From a checkpoint of a small transformer trained on Wikipedia: untied embeddings.
Each number is 128 + 32 x the weight over the matrix's rms, rounded and kept within 0 to 255. Layers, rows and columns count from 0.

# layer 4 MLP up, 512x128, rms 0.213, rows 93-119, columns 0-127
[[121 124 128  88 143 119 157 135  88 111  75  93 107 115 103 164  87 133  86 137  83 145 131 114 121 121 164 153 132  93 160 179  75 154 104  94 131 149 132 134 142 124  82 155 129 110  58 156 159 149 124 152 114 121  87  90 146 183 139   0  86 152 168 154  96 142 121 143 184 170 173 108 139 196 153 134 176 119 141 150 105 185 141 132  98 100 141 134 168 191  90 137 146  92  49 194 123  97 162 146 141  65 118 141  92 162 101  84 105  59  90 139 115 133 109 150 115 123 135 186 129 103  95 110 134 132 187 129]
 [129 133 167 197 117 137  74 123 145 141 157  75 109 164 187 110  83 123  58 170 179 136 134 131 120 185 171 118 122 112 133 136 139 173 110 159 168  85 110 112  50 174 131 116 171 190 131 125 139 121  57 121 130 126 126 115 141 170 155  66 103 113 110 119 120 131 153 166 115 136  74 146  75 127 140 130 103 115  94 170 111 115  92 141 165  91 131 164 154 134 122 175 167 128  94 156 123 121  98 166  79 140 151 103 100 109  96 205 108 103 107 175 134 163  84 157 156  81 170  86 160 120 131 123 169  70 101 115]
 [138  95  61 167 120 139 124 131  87 175 110 159 113 114 134  89 101 160 200 111 118  87 160 102 106 141 141 132  78 123 186 117 101 104  76 158 110 107 124 134  59 131 170 112 155  98 111 114 144 126  98  98 173 131 164 122 124 130 178  61  97 105  97 183 119 122 126 151 157 132 185 163 143 113 146  97  75 147 111 119  78 119 132 116 116 152  97 182  76 199 165 107 154  98 118 142 165 111 188 168 162  83 151  91 134 201  90 107 135 123  97 110 106 176 112 150 116 111 149 130 139 119 157 187 137  57 145 130]
 [132 121 145 119 148 157 144 138 122 134 159 139 154 147 166 125 131  62  97 146 185 142 138 121 122 104  97 127 125 122  94  98  61 152 119 145 156  96 163 110 114 123 115  78 108 139 145 152 141 121 136 184 134 100 131 138 124 129 107 131  88 164 166 143  82 187 108 134 143 136 159 182 149 150 143 138  97 142 158 112 108 128 128 193  78 118  62  89 138 163 112 152 114 138  89  94 190 166 135 172 128 135  58 186 186  81 190 149 184 169 120  98  91 178 139 145 104 106 154 182 140  95 169  81 191 173 184 183]
 [132 126 131 108  86 140 152 118  58 150 206 114 123 125 116 142 114 132 120 126 170  68 127 191 144 139 145 176 125  51 165 106 123 130 135  79  84 120 185  94  97 127  73 160 195  82  91 104 136  88 122 138 130 186 165 181 169 131 150 131 121 151 107 168 162 145 150 123 183 119 177  74 161  97 113  94 133 112  89 122 113 115 122  74 119 166 122 130  84 103 133 172 137 150 100 116 128  73 140 211 159 105 127 165 166 156 102  96  91 120 154  90 154 130 129 168 152 143 117 161 137 164 161 156 145 161  70 119]
 [115 111 145 160 134 140 109 158 166 104 176 158 116 155 127 171 172 168 102 125 107 114 141 118 128 170 169 123 176 123  89 155 215 169 184  90 189 149 111 124 131 122 152  92 109 110 104 129 139 155 163  83 102 156 171 134 154 112 100  72 128 123 178 153  75 100 181 150 124  98  70 127  66 137 129 128 108  93 134 145 131 109 121 111 115 173  90 132  74  87 128 115 186  95 102 135 133  96 142 154 137 115 101 146 165 153 107  75 114 107 149 113 169  95 166 126 123 140 171 122 157 163 138 111 101 100 145 122]
 [115 105 137  67 150 120  93 133 130  74 133 189 100 115 120 138 153  82  90 149 107 128 157 108 118 106 126 191  97 139 145  97 145  99 131 184  96 106 148 106 151 193  71 119  98 151 146 161 170 136  53 131 129  97 130 107  79 144 128 124 182 156 164 160 104 162  95 148 177 129 162  53 123 139 186  95 103 115 124 153  56  98 111  91 165 185 110 163  90 100 101 123 126 114 122 124 128 124 149 148  89 121 155 105 161 174 168  88  94 108 148 118 113 130 154 130  99 115 154 105 136  97 126 118 145  81 145  74]
 [178 156 153 137 119 146 170  91 118 112 152  46 154 190 137  93 163 171 117 122 113 174  76 177 136 116 163 111 115  93 112 181 133 195  88 149 111 108  75 156  72 154  51 139 136 126 124 121 115  94 120 146 104 103 119 164 142 124 125 104 128 201  71 178 113 129 136 121 185 163 113 109 140  89  94 111 104 153  88  94 132 153 227 159 113 143 140  87 137 149 120  97 122 166  79 115 113 126 133 104 152 178 143 112 166 150 113 155 164 130 201  86 126  89 133 108 140 108 138 168 102  99 102 158 126 150  90 109]
 [114  83 106 144  97 117 197 155 108 117 165 126 172 120 175 108 126 172 152 121  49  96 125 148 102  95 145  90 155 119 135 126 143 191 171 145 101 119  81 134  68 103  90 151 153 193 199 117 114 153 175 115 109 165 161  98  94 135 140 109 186 165 106 121 111  83 169 170  80  91 121 158 145  94 111  88 109 120 103 150 117 125 165  98 106 154 161 174 132 208 114 106 131 172 146 131  56 129 113 191  85 135 140 169 147 161 109 136 141 150 137 123 140 163  62 136 142  63 130 111  99 126  98 132  93 130 113 131]
 [ 96  69 122 107  80 160 115 189 152 110 191 187 111  99 183 194 160 127 132 132 128 124 138  95 136 155  38 144 164 121  90 128 134 171  79 147 103 132 121 143  84 156  93 165 145 167  95 149  99 155  99 166 173  94 122 153  99  52 157  59 190 189  78  56 131 183 186 196 110 151 155 113 156  97 104 177  97 119  88 170 133  99 133 104 118 135 165 151 155  64 109 157 138 156  83 118  99 152 128 165 151 190 134 153 117 180 119  86 135  69 152 149 109 131  78 166 146  62 122 143 152 139  51  79 160 137 144 140]
 [164 131 100 113 176 119 162 117  83 130 181 144 149 139  90 151 128 107 138  87  63 129 144  69 114 107  98 141  81 136 135 115 161 131 167 158 161 128 135 127 132 105 104  86 139  79  82 183 116 155 145  79 124 181 110 148  74  84 157  92 192 110  71 112 138 153 115 129 159 129 147 110 190  96 126  44 150 140 136 171 108 104 118 179 172 170 143 157 116 148 105 180 120 148  83 126 166 140 119 113 121  93 140 105  89 156 206  94 156 169 148 119 164  94 138  77 117 141 149 132 158 113 134  98 141 116 110 196]
 [106  93 150 151 125 121 164 135 127 139 180  47 183 199 141 129 108 178 171 142 131 126  71 223 158  97 144 126 120  45 143 129 145 217 137 130 100 179  76 166 101 167 117  94 110  83  98  98 136 136 128 155  40  93 174  78 143 133 173  79 159 135 112 121 133  60 129 125 115 152 114  70 131  61 102 108 157 113  89 103 180  77 238 125 135 140 166 127 134  86 158 123 130 154 105  63 160 118 156 112 134 125 126 165 110 168 164  88 135 124 148 136 102 157 108 158  82 125 199 154 154 173 145 125 105 132 161 142]
 [ 87 140 158 101 104 122 179 129 159 105 114 118 141 137 149  99 123 110 131 126 125 140 135 162 106 150 152 144 152 124 121 117 110 132 190 107 152 139 155 115 128 103 144 130 157 123 116 166 166 141 121 124 110 119 153 106 111 120 131 100 123 138  44  86 129  98 154 153 119  90 140 141 171 161  40  98 125  87 181 124  94  86 192  99 108 132 135 107 115 139 156 171 126 158  74 150 138 133 146  75 139 175  98 130 166 125 101  91 173 136 146 100 119 162 136 119  99 128 121 155 138  81 140 112 137  99 127 119]
 [140 172 127 137 115  91 106 134  72 150 172  89  99 174 136 114  71 103  88 172 165 151 104 165 144 149 216 136 121  80  75 110  65 141 107 148 151 138 122 180  34 138 135 102 172 122  99 143 104 178 124 125 108 121 191 107 187  92 126 152 130 120  93 163 138 139 194 160 132 142 146  90 138 148 114 157 135 169 115 111 107 213 108 141 110 151 125 149  77 182 150 164 128 167  96  90 144 158 145 130  81  75 121 113  93 137 145 157 206 144 149 109 191 114 167  96 126 138 148 178 111 203 114  93 168  91 124 179]
 [123 118 137 186 174 172 126 125 125 137 196 119 163 152 127 148 109  90 135 160 121 143 110 162 123  68 128 130 155  75 150 107 150 159 129 118 130 124 101 113 102 141 142  67 131 125 180  97 125  84 181 131 136 126 133 108 161 144  97  99 119 133 162 137  48 112 106 104 114 177  70 165 132 178 128 132 115 159 117 127 171 188 132 101  67  95 109 120 102 149 107 159  83 137 110 101 132 173 115 104 176 130 115 174  77 114 139  93 160 146 104 132 114  95 162 134 165 179 177 152 105  82 132 216 126 131 104 153]
 [ 78 167 214 170  88 124 122 171 192  77 138 150 112 116 114 133 113 166 107 133 130 110 159 130 176  79 115 172 109 169  97 161 146 182  94  31 148  89 165 166  47  83 137 173 147 146 160 122 121 108 123 107 108 125 112 170 105  71 170 148 220 152  27 145 123  98 135 190 147 145 162 115 121 104 119  84  85 143  99 137 111 120 121 135 211 150 138  85  80 171 121 129  93 121  85 101 134 145 159 167 119  78 117 105 120 137 119 130 146 107 185 101  92 107 100 144 105 111 146  96 106 133  89 122  46 166 150 152]
 [118  71 140  77 174 153 107 100 152 101 133 118 141 123 145 160 146 165 115  86  91 130 141 156 141 121 109 142 117  44 112 117 105  95 137 124  89 141 127 152  72 132 180 105 153  99 149 156 111 166 108 126 189 165 127 147 135  88 123 131 116 105 132  30 113  87 169 131  81 100 122 147 140 181  98  93  75  96 109 165  87 134 151 132  95 184 117 139 101 122 141 119 130 153  90 116 167 141 131 174 140  65 125 181 125 151  88 138 120  87 114 161 125 133 125 102  69 115 135  93 103 127 123 145  46 138 133 176]
 [138 114 133 165 141 128 142 148 146 156 117 106  70 143  92 146 153  91 145  77 138 114 164  97 159 133  86  95  74 134  84 132 135 166 146 110  71 171 133 173  86 115  96 106 146 110 136 141 137  89 136 120 114  80 111 102 123 140 122 125 111 144 115 136 132 124  84 134 109 143 137 166 101 147 148  56 172  96 116 118  97 146 217 173  90 155 140 122 186 184 157 121 129  90 129 149 125 130 168  95 133 172  74 136 146 127 153  53 144  95 107  56  81 121 118 110 162  81 179 144 149 117 177  98 101 153 109 171]
 [109 158  84 173 117 109 179 181 142 132 103 140 104  91 154 157 103 166 119 110 122 147  64 167  48 168 137 132 103 111  89 162 150 128  70 141 140 124 114 127 135 144 135 152 133  99 127 129 133  88 134 113 127  96 104 144 192 180 124 116 168 129 109 134  96 104 124 186 143 165  96 131 140 110 145 146 171 149 145 144 131 117 164 115 120  95 150 123 148 153 151 125 131 103 164 135 153 174 163 118 128  92 163 144 106 123  64 148 113 117  69 131  72 115 162 159  88 143  95 168 133  82  95 171 135 161 103 171]
 [148  88 104  80  76  96 107  91  82  75 150 112 152 159 147 140 142 126 104  70 100 108 152 144  61 168 125 114 109  89 151 104  95 169  66 178 123  36 137 110  80 133 162 138 142 136 177 167 147  77  87  83 136 135 164  89 129 194 143 125 137 111  92  88 185 113 195 125 166 149  52 149 111  53 130 106 159  99 141 152  59 149 127 121  90  88 161 179 119 186 144  92 192 129 173 160 116 165 157 154 125  95 112  67 139 127 122 184 136 109 126  80 224 146 162 179 135 168  89 106 134 208 111 141 105 154 137  99]
 [167  97 178 154 134 168  66 156  91 141 109 179 117  98 244 134 105 123  70 124  53 112 113 107 131 111 115 101  59 105 136 154 153 115 156 151 156 138 113 112  61 164  90 166 132 151 133 180 197 114 128 107 143 181 119 117 105 109 121 163 121 118 122 135  59 130 117 178 145 111 122  89  86 123 108 100 124 119  70 128 108 179 180 113 127 118 163 180 165 133 183  65 113 102 149 115 118 120 159 120 118 136 115 132 137 154 141 132  77 143  83 144 135 129 144 182 164 165 107 146 162  37 171 160 158 117 192 140]
 [ 73 167 136 130 115 114  87  95 178 142 126 115 139 159  90 142 142 118 147 144  71 122  99 110 147  47 157 139 107 136 105 158 138 164  89 153  55 124 178  92 146 144 109 146 120 163 180 106 117  92 114  94 111 144  92 174 161 109 114  87 134 183 129 128  78 119 147 178 159 121  99 149  92 114 142 195 151 119  70  45 152  87 159  88 133  99 175 113 153 117 132 125 150 106  93  94  93 141 153 172  97 130 141 109 145 145 129 106 123 104 182 134  73 111 191 132  95 154 139 132 159  40 124 152 120 144 129 105]
 [ 96 119 127 145 132 106 120 138 176 133 146  85 134 109 159 149 145 135 106 179 140 150 122 138 146 134 150 164 106 108  94 152  90  86 185 108 131 104 110 114 135 103 130 141 180 152 132 151 151 136 111  97 104 179 148 128 102 136 136 162 185 160 149 116  75 115 167 176 114 137 136  90  84 103 106  96 119 136 142 129 136 128 143  33 105 191 106  57 158 130 168 164 141 116 151 162 105 161 181 121 101 157 210 155 118 121  97 171 120 169 113 101 146 176 133 117 117 111 149 144 168 101 144 107 137  91 134 157]
 [117 154  62 178 119  78 145 129 117 151 136 144 145 164 141 118 133 176 154 123 162 165 128 175  92 131 120 145 121 159 117 144 156 136 134  63 170 104  67  99 129 192  93 150 116 128 113 164 101 155 147  92 145 129 127 134 150  69 170 159 168 163 119  90 150 113 159  97 158 133 162 119 147 131 107 185 169 128 151 138 173 151 172  98 127  88  90 143 146 154 138  79 151 139 119  97  86 137 137 170 156 128 124 156 126  83 135  93 162 110 133  97 180 118 159 141  80 130 180 137 125 145 164  98 120 159 163 141]
 [ 62 157 202 142 138 141 131 112 127 157 167  63  91 116 149  99 119 111  89 205 134 196  87 161  90 120 106 123 127 134 136 162 116 113 106 138 121 143 163 132 126 227 157 120 130  76 174 144 118 135 109 153 151  70 120 121 163  79  91  82 159 180 125 178  92 166 182 162 100  85 127 152 172 124 160 145 140 124 109 106 121 121 120 122  66 198  88  56  99  94 105 174 103 128 111 101 177 148 153 181 115 161 154 150 143 119 127 127 177  63 143 126  49  63 141 142  85 152 144 153  94 134 129  22 146 125  86 153]
 [103  98 114  68 102 148 125  88 154 106 141 144 135 178 109 114 135 120 162 142 170 144  56 111 133 139 124 107 179 117 113 115 149 123 118 110 130 121 120 141 154 174 142  45 101 126 177 141 109 128 162 176  79 107 108 124 163 135  73  89 129 163 124 106 114 112 146 130 138 139 154 135 113  98 150 144 143 185 134 137 122 137 167  77 161 188 135 129 123 102  77  51  78  51 102 112 147 126 124 131 166 181 133 117  56 124 152 109 167 121 141 128 141 110 128 165 131 171 150  79 117 136 144 121 180 134 112 176]
 [140 144 157 169  20 120 130 148  98  63 134 110 167 104 164 136 123 135  80 159  56 132 231 172 114 145 160 124 118  87 153 153 123 163 126 206 102 135 140 178 118 188  89 143 126 130  84 122 113 155 157 151 166 172 158 138 131 159  98  77  97 122 141 127 113 137 159  86 124 167 126 170 147 152 117 103 120 146  81 150  85  70 134 113 128 173 134 136 132 192 149 133 161  78  88 158 119 162 117 115 117 106 118 113 126 179 175 100  85 159 144 190 164  86 176 108 109 120 125  58  81  89 105 143 113 139  98  91]]
# layer 4 MLP down (transposed), 512x128, rms 0.171, rows 93-119, columns 0-127
[[120 152 207 159 106 215 136 110 133 120 177 161 149 157 101 139 150 183 137 106 138 175 159 145 125  93  86  75 123 143  98 194 103 146 170  53 161 140 179  82 127 174 103 119 145  81  50 170  99 156 145 145 107 129 195  91 131  72 107 166 135  89 170  98  86 180 116  86 119  80 159 105 137 131  62 175 133 116 201 127 146 128 132  90 183 126 110 168 178  68 122 101 192 150  96 114 132 154 126 147  88 119 174 111 114 199 120 144 117 187  96  99 160  89 110 145 121 137 102 118 132 119 102 146 114 132 124 120]
 [100 107  86 186 136 110 119 119 126 118 157  72 110  70 134 124  99 146  78 165 147 138 148 117 140 129 106 130 116 165 127 168 126 112  83 121 126 129 147 143 101 119 140 140 124 120 174 180 117 125 103 108 102  90 127 146 113 106 163  71  89  56 175 161 138 131 135 115 125 139 119  57 127  69 132 130 168 140 106 128 142 133 158 118 158 124  67  70  72 161 128 105 158 121 188  85  91 125  99 132 112  57 136 161 145 107 104 131  58 117 109 130 143 100 188 145 103 146 159 166 139 112 178 136 161 118  93 106]
 [142 136 160 187 156 150 154 104  90 164 130  98  92  91  61 146  98 155 187 141 145 116 154 137  89 151 134 133 119 119 180  96 169 139 167 158 157  86 129 119  78 150 109 168 122  72 128 137 138 143 177 171 149 140 139 143  89 135 124 166 129 162 106 199 150 114  26 141 137 172 112 146 149  83 178 186 101 149 150 163 123 154 142 106 185 181 186  75 147  84 158  91 121 122 123 158 133 131 117  99 173 141 140 146 149 146 137 157 140 133 141 143 140 146 123 124 147 111 119 131 134 104 142 159 135 120 107 132]
 [ 97 128 124 128 121 141 135 126 124 135  95 142  82 104  76 122 118 210 165  84  62 129 139 119 118 135 155 164 126 123  98 150 161 116 157 161  72 132  94 167 134 153 127 185 145 148 119 129 115 145 122  59 115 126 125 134 143 116 130  89 142  95  51 109 122 111 116 112 153 127 120 119 139  83 144 121 142 118  91 133 135 135  88  51 177 113 195 102  97 106 177  98 147 152 188 136  58  86 125  89  87 133 159  79  55 154 104 111  96 117 136 129 199  91 118 137 123 156 101  97  92 158  59 157  96 102  65  96]
 [128 123 137 105 125 141 139 168  88 189 125 108  89  82 199 160 151 157 131 144  87  89 104 139 123 101 150 210 120 111 115 180 184 121 114 123  57 119 157  82  77 120 151 174  86 118  88 156 146 113 106 136 156  92 162 171 157 145 188 120 106 167 130 155 113 125 140 132 180 139  73  54 140 114  93  55 122 183  47 147 141 142 142 136 155 180 161 216 105  93 115 107 110 143 133 121  92  19 184 172 106 165 172 159  99 137  67  92  81 101 169  86 122 154  97 178 185 106 149 107 164 104 139 146 120 133 137 117]
 [106 109 148 132 137 112 114  92  92 125  85 139 136 156 127  35 128 113 140 150 128 167 134 142 137 148 134 175 165 151 111 101 130 189 123 118 120  99 134 144 134 115 132 110 139 106  85 127 121 114 143 138 132 138 146 145 128 119 157  78 116  74  72 143 109 136   5 136 115 180  59 132 123 185 122 140  98 103 130 132 114 140 127 115 123 104 165  99 112  76  92  95 139 155 134  98 121 137 145 130 110 135 138 120 176 140  93 124 122 129 101  90 128 122 127 108 129 144 102  98 117 114  97 101 113 158 115 101]
 [126 102 135 104 123 118 143  87 170 150  95 169 199 139 128  92 120 143 109  81 103 127 108 107 117 132 153  80 135 148  84 137 112 149 137 116 127  42 175 168 129 137 109  96 147 126 101  81  91 126 152  62 106 108 145  89 120 105 112 151  80 134 153 165 122 137 148  78  79 136 140 182 144  99 113  97 118 132 194 113 151 158 143 143 117  82 121  98 121 156 172 105 112 105 111 125 129  92 116  76 151 166 150  94 184 118  74 106 130  71 163  97 128 130  95 156 174 144 141 177 156 143 117 107 103 167  84 144]
 [102 117  87 111 128 155 120 143 118 163 147 162  76  65 102 138  67 110 109 136 113 100 219  67 112 107 119 149 142 135 163 119 109  79 141 150 133 156 128 123 183 118 171 149  69 118 126 148 118 139 158 103 175 162 130  98  96 126 141 127 188 112 194  70 150 131 109 171  56 137 156 127 109 142 142 149 120 118 156 161 134 107  60 121 138 114  89 161 157 111 111 145 149 131 116 136 195 107 100 149 127  96  90 173  71 157 156  89 134  78 102 134 129 146  79 145 135 153 118  80 168 187 100  96 120 114  97 173]
 [ 92 128 111 116  98 106 152 133 163 133 151 157 147 142 168 128 133 144 144 106 140 105  91 136 139 152 160 131 116 127 167 197 143 143 127  97  88 119 173  81 128 102 124 118  84  96 135 149 141  85  92  76 207 186 201 131  91 142 179 120 136 111  93 101 130 194 143 147 115 195  63 160 183  64 116  72 144 139 148 133 108 136 137 148 109 140 153  78 117 148 139 120 128 108 112 161 144 141 128 141 156 155 164 151 183 159  97  82 104  89 130 117 132 152 125 108 160  93 147 161 148 137 128 121  90 167 118 118]
 [112  84 103 115  84 167 139 135 167  84 197 132  71 101 206 134  73 140  57  62  78 135 149  64 209  91  70 179 103 187 142 200 156 129  95 139  82  91 125 158 152 181 129 108 215 169 130 143  69 112 136 121 106 136 212 134 154  96  95 124 185  84 154  65 107 156 245 135 100  79 125 160  90  84  88 118 185 146  82 138 109 121 121 146 173 190 110 164  99 117 158 114 187 101  37 143 144 167 152 106 169 152 143 103  72  86  98 116 159 141 151 121 128  41 135 114  84 105  84  93  29 196  58  97 141 120 125 109]
 [131 110 159 110 125 132 132 138 156 154  77 103 140  81 170  99 174 203  90 148 199 132 106 156 123 135 119  92 141 135 137 153  85 124 143 106  86 142 124 119 144 136 166 168  94 205 155  80 155  92  55 159 173  72 142  89 127 155 110 137  83 105 237 146 123 105 156 132  91  77 121 140 120 122 114 146 143 141 169 146 155 138 140 100 106 110 111  84 152 129 170  79 131 114 195 124 132  97 108 191 139 141 137 172 172 127  72 129 107  97  74 151 122 134 119 204 132  83 137 136 148 144 114 132 124 182 133 112]
 [120  80 118 179  45 165 130 157  59 165 105  79 204 149 145 160 136 132  84 137  77 104 210 184 115 166 125 146  80  85 166 137 120 155 154 145 119 124 172 125 115 103 142 139 109  98 166 112 207 138 130 118 134  72 147 145 131 128 139  43 128  94  94 116  83 107 146 128 162 170  91  57 152 167 115 106 227 140 102  61 136  95 180 152 136 126 152  96 161 110 143 143 184 137 142  58 163 199 143 124  78  88 112 185 100 111  82 155  99 156 130 139 181  83 203 182 105 143 104 109 115 105 141  76 122 135 179 136]
 [128 122 152 112 125  81 147 131 179 149 118 102 138 177 190 153 146 157 148 107 134  90 115 141 108 139 110 114 137 142 145 107 105 147 113 155 126 121 187 128 121 143 164 160  75 121 152 149  95 121  91 136 130 116 134 127 124 156 129 189 136 169 131 121 155 130  89 125 118 154 147 134 168 121 140  95 169 173 102 172 129 111 116 105 117 119 140  65 117 122 150 104 155 148 148 100 126 110 101  69 172 145 156 133 129 148 128 107 146 124 148 108 146 129 164 125 137 121 152 139 136 121 115 180 136 188 125 105]
 [120 120 121 126 122 152 156 106  84 100 166 144 224 129 167 102 158 147 153 114 136 127  95 156 158 125  51 101 121 129 118 130  92 121 157 126 167 124  73 118 143  69 105 147 141  80 112 155 132  90 111 142 122 165 109 142 115 172 171 169 164 115 119 133 136 113 126 103 116 180 129 138 108 100 113  84 188 150 149 117 134  94 111  82 129 146 138  85 108  72 179  93 107  94 162 129 166 121 110 118 144 131  98 135 123 174  98 108 109 131  94 111  93 200 120 148 110  55 155  97 121  41 155 121 137 128 134  67]
 [134  96 125  35 157 120 115 121  92 135  71 169 106 104 132 135 169 189 151  64 120 132 125 120 124 161 172  85 134 189 153 144 105  93 120 109  96 137 163 127 167 118 134 196 146 164  73 147 106 129  60 120 134 119 114 144 104 130 167 152 115 120  97  98 177 161 161  97 123 100 179  74 130 116 122 118 149 105 119 108  89 100 129 146 163 177 147 150 137 118 131  78 173  89 134 164 140  59 130 144  73 164 161  85 116 150 117 117 110 153 151 116 124 151 134 144 106 100  83 115 194 181 133  64 124 157 160 140]
 [191  75 113 143 157  96 123 125  99 136 145 154 155 115 198 127  68 131  95 135 153 150 112 164  53 105 124 113 115  70 136 105 118 121 114 103  81 175 135  94 128  90 155 112 158 157 209 133 101 119 108 156 169 166 110 151 152 149 184 122  67 202 187 100 110 168 123 127 138  86 170 145 118 143 104 149 183  68 135 104 140  86 132 120  84  88  98  94 128 128 124  45 115  83 150 111  74 115 135  98 113 183  93 107 176  94 104  90 121 110 100 129  95 165 162 123  97 134 127 151 111 133 145 131 175 161 145 125]
 [101 130  97  82  89 111 133  91 149  82 133  90 119 104 117  76 158 135  98 175 145 149 162 159 144 114 130 108 123  72 157  75  99 180  96  82 150  92  87 156 134 217 200 121 116 121 115 132 159  90 169 101 115 129 102  92 100 200  86 111 117 132  89 137 156 159 167  80  84 151 136 105 142  94  97 153 119 112 128 132 116 148 140 111 113 106 131  99  97 100 177 144 110 148  95 104 186 153 120 162 148 124 118 135 116 129 105 147 134 158  93 117 100 221 132 147 193 155 173 130 100  88 130 172 157  91  83 156]
 [161 123 146 132 114 116 149  59 102 174 149 191 170 179  60  86 125 142 109 145 159 130  66 177 148 110 203 127 159 104 120 100 109 177 149 193 180 116 162 169 103  92 114 114 151 173  86  53 108 154 147 104  63 157 145 135 132  97 140 118 120  88 125 135  80  72  85 123 103 121 145  80 186 101 101 185  41 163 121 150 158  86 117 107 168  74 124 108 118 125  90 171 146 199 111  99 138 126 113 120 159 139 131 121 148 106  95 109 139 113 149 174 111  99  91 111 114 164  96 108 135 175 141  90 125 144  99 133]
 [184 151 133 136  93 143 177 153 105 113  96  78 116  15 131 107 126 163 134 129 132 110 115 156  59 172 144 136 123 110  90  98 141 128 105 134 123  79 142 168 123 161 166 114 164  87 131 164 109 109 196 142 125 118 166  92 149 109 103 144 108  97 212 194 148 168 124 161  88 148 100 112 164 103 135 181 100 124 176 160 135 133 131 113 147  89 149 134 112 119 188 151 114 120 139 139 120 171 146 135 146 110 176 125 146 158 164 169 143 129 119 136 108 106 132 139 120 156 129  91 141 111 127 113 141 161  53 118]
 [146 114 136 113 142 140 124  59 135  61 131 103 138 116 147  87 145 100 162  60 140 107 118  81 126 138  74 117 111 116 206  90 143 186  51 127 141 122 129 125  84 160 171 114  81 138 162 167 117  84 113 154 132 129 136 128 166 129 187  94 170  68  98  87 168  32  79 176 211 127  26 127 165 122 144 197 162  80 207 114 118  84 141 152 120 140 142 129 100  86 110  85  79 126 106 159  99 119 108  93 184  62 147 175  68 181 119 139 182  65 131  63 149 160 164 169 129 208 132 145 102 136 157 129  80 129 201 141]
 [152  92 129 135 120 155 153 116 135 100 121 135 122  82 130 158  63 100 132 120  79 163  95 113 122 132  84 116 178 115 135 161 142 119 144 154 117 148 129 202  98 142 155 128 182 163 129 192 148 135 135 134 153 127 168 164 112 137 153 176 142 208 143 100 178 154 114 158  89  75 151 188 102 150  77  91 173 165 120 100 146 156 137 167 143 146 172 197 150 112 183 120 112 155 149  77  92  90 110 173 101  68  97 127 106 149 159 117 121 146 177 127 104 171 181 147 150 156 119 112  96 127 222 118 170  69 175  85]
 [137  96 123  96 144 143 175 149  62  99 131 172 125  76 174 129 109 164 117 115 167 128 177 109  92 179  67  79 127  93 126 123 129 117 157  97 188 148  72 117 104 138 116 146 126  81  63 176 121 118  93 160 126 133 175  72  65 137 127 145 134  82 156 124 182 137  87  97  98 166 154 115 156 117 123  71  79 109 145 169  88 150  99 149 129 112  92 134 128 136 128  98 150 140 131 159 123 128 129  67 145 150  97 138 100 157 137 133 142 161  93 143 138 127  79 174 154  94 124  90 113 175  97  72 112 100 150 166]
 [130 183 140 151 169 183 124 148  64 142 113 156 121 109 180 156 108 120  86 134 117 133  83  97 126 124 142  87 140 167 170 105  73 133 132 139 127 149 108 144 126 134 179 123 148 122 103 159 105 119 127 148 138  90 125 138 133  94 154 103  94 176 153 149 118 177 142 127 143 116  90 112 119  62  96  80 161 169 191 125  77 152 145 123 147 124 171 115 151 113 133  99 161 100 193 136 116 164 118 117 157 123 143  94 111  80  91  97 166 141 153 115 126 102 154 111 176 130  87 134 109 134 136 159 109 116  71 158]
 [133 150 130 110 145 132 121 122 117 145 117 102 141  44 116 116 111 130 143 124 123 149 134 112 146 130 138 117 205 130  65 115  61 113 155 155  94 135 164 171 126 119 178  89 143 137 154 152 158 107 133 175 115 155 120 140 110 165 132 166  99 152 152 128 128 174 117 138 131 127 112 121 118 122 159 152  93 132 104  87 123 116 117 123 136 104 122 131 155 131 161 156 115 143 192 129 112  93 137 120 131 156 122 107 173 152 105 152 122 170 101 160 103 149 122 125 184 154 104 121 123 136  96 136 114 128 132 141]
 [147 151 121 117  60  75 150 183 129 133 109 114 134 114 125  64 129 185 149 120 130 148 131 126 147 140 114 194 104 130 147  90 160  80  80 149 141 183 159 155 129 119 151 187  84 118 122 161  95  96 165 202 151 148 130  61 163 110  93  86 117 113 149 125 132 172 201 113 129 107  91 115 156 109 155 115 172  94  47 112 122  99 171 103 134 145 108 137 128 145 149  99 161 137 139 100 189 137 154 115 137  42 140 107  78 115 140 136 139 132 198  90 154 107 126 107  75 136  85 126  82 104  97  83 124 111 114  71]
 [182 143 174 194 181  95 149 127 112 141 107 142  96 113 141 140 105 144 127  95  79 162 192 179 122 113 103 153 142 130 146 165  91 125 138 192  97 111 127 139 122 111  99 192 127 159 111  95 115 131 122  99 178 134 164 126 135 118 174 126 140 124 117 161 128 103 136 155 154  85 109 141 127 168 156  96 132  86 144 130 168 130 120 161  97 107 145 197 147 128 183 151 160 189 191 133 128 124 120 123  63  70 145 121 199 129  84 108  87 160 103  91 160 120 127 123 181  63 108 174 138 142  79 117  47 141 115 113]
 [ 88 133 151 124 164 161 133 119 138 142 125 160  79 114 101 140 143 182 143 103 217 139  71 110 169 161  93 132  98 135 122  80 146 107 144 108 144 160 144  95 112  74 135 127 114 127 133 132 142 137 122 123 122  86  97 146 114  88 130 167 146 176 129 111 101 141 119 122 137 104 164  80 115 135  98 124 139  80 165  32 156 110 171 132 126  85 160 159 143  98 150 176 120 204 139  93 139 147 190 150 129 135 121 103 146  99 146 142 142  85 146 108 108 149  65 143 138 151 136 155 127 161 123 168 135 105 159 180]]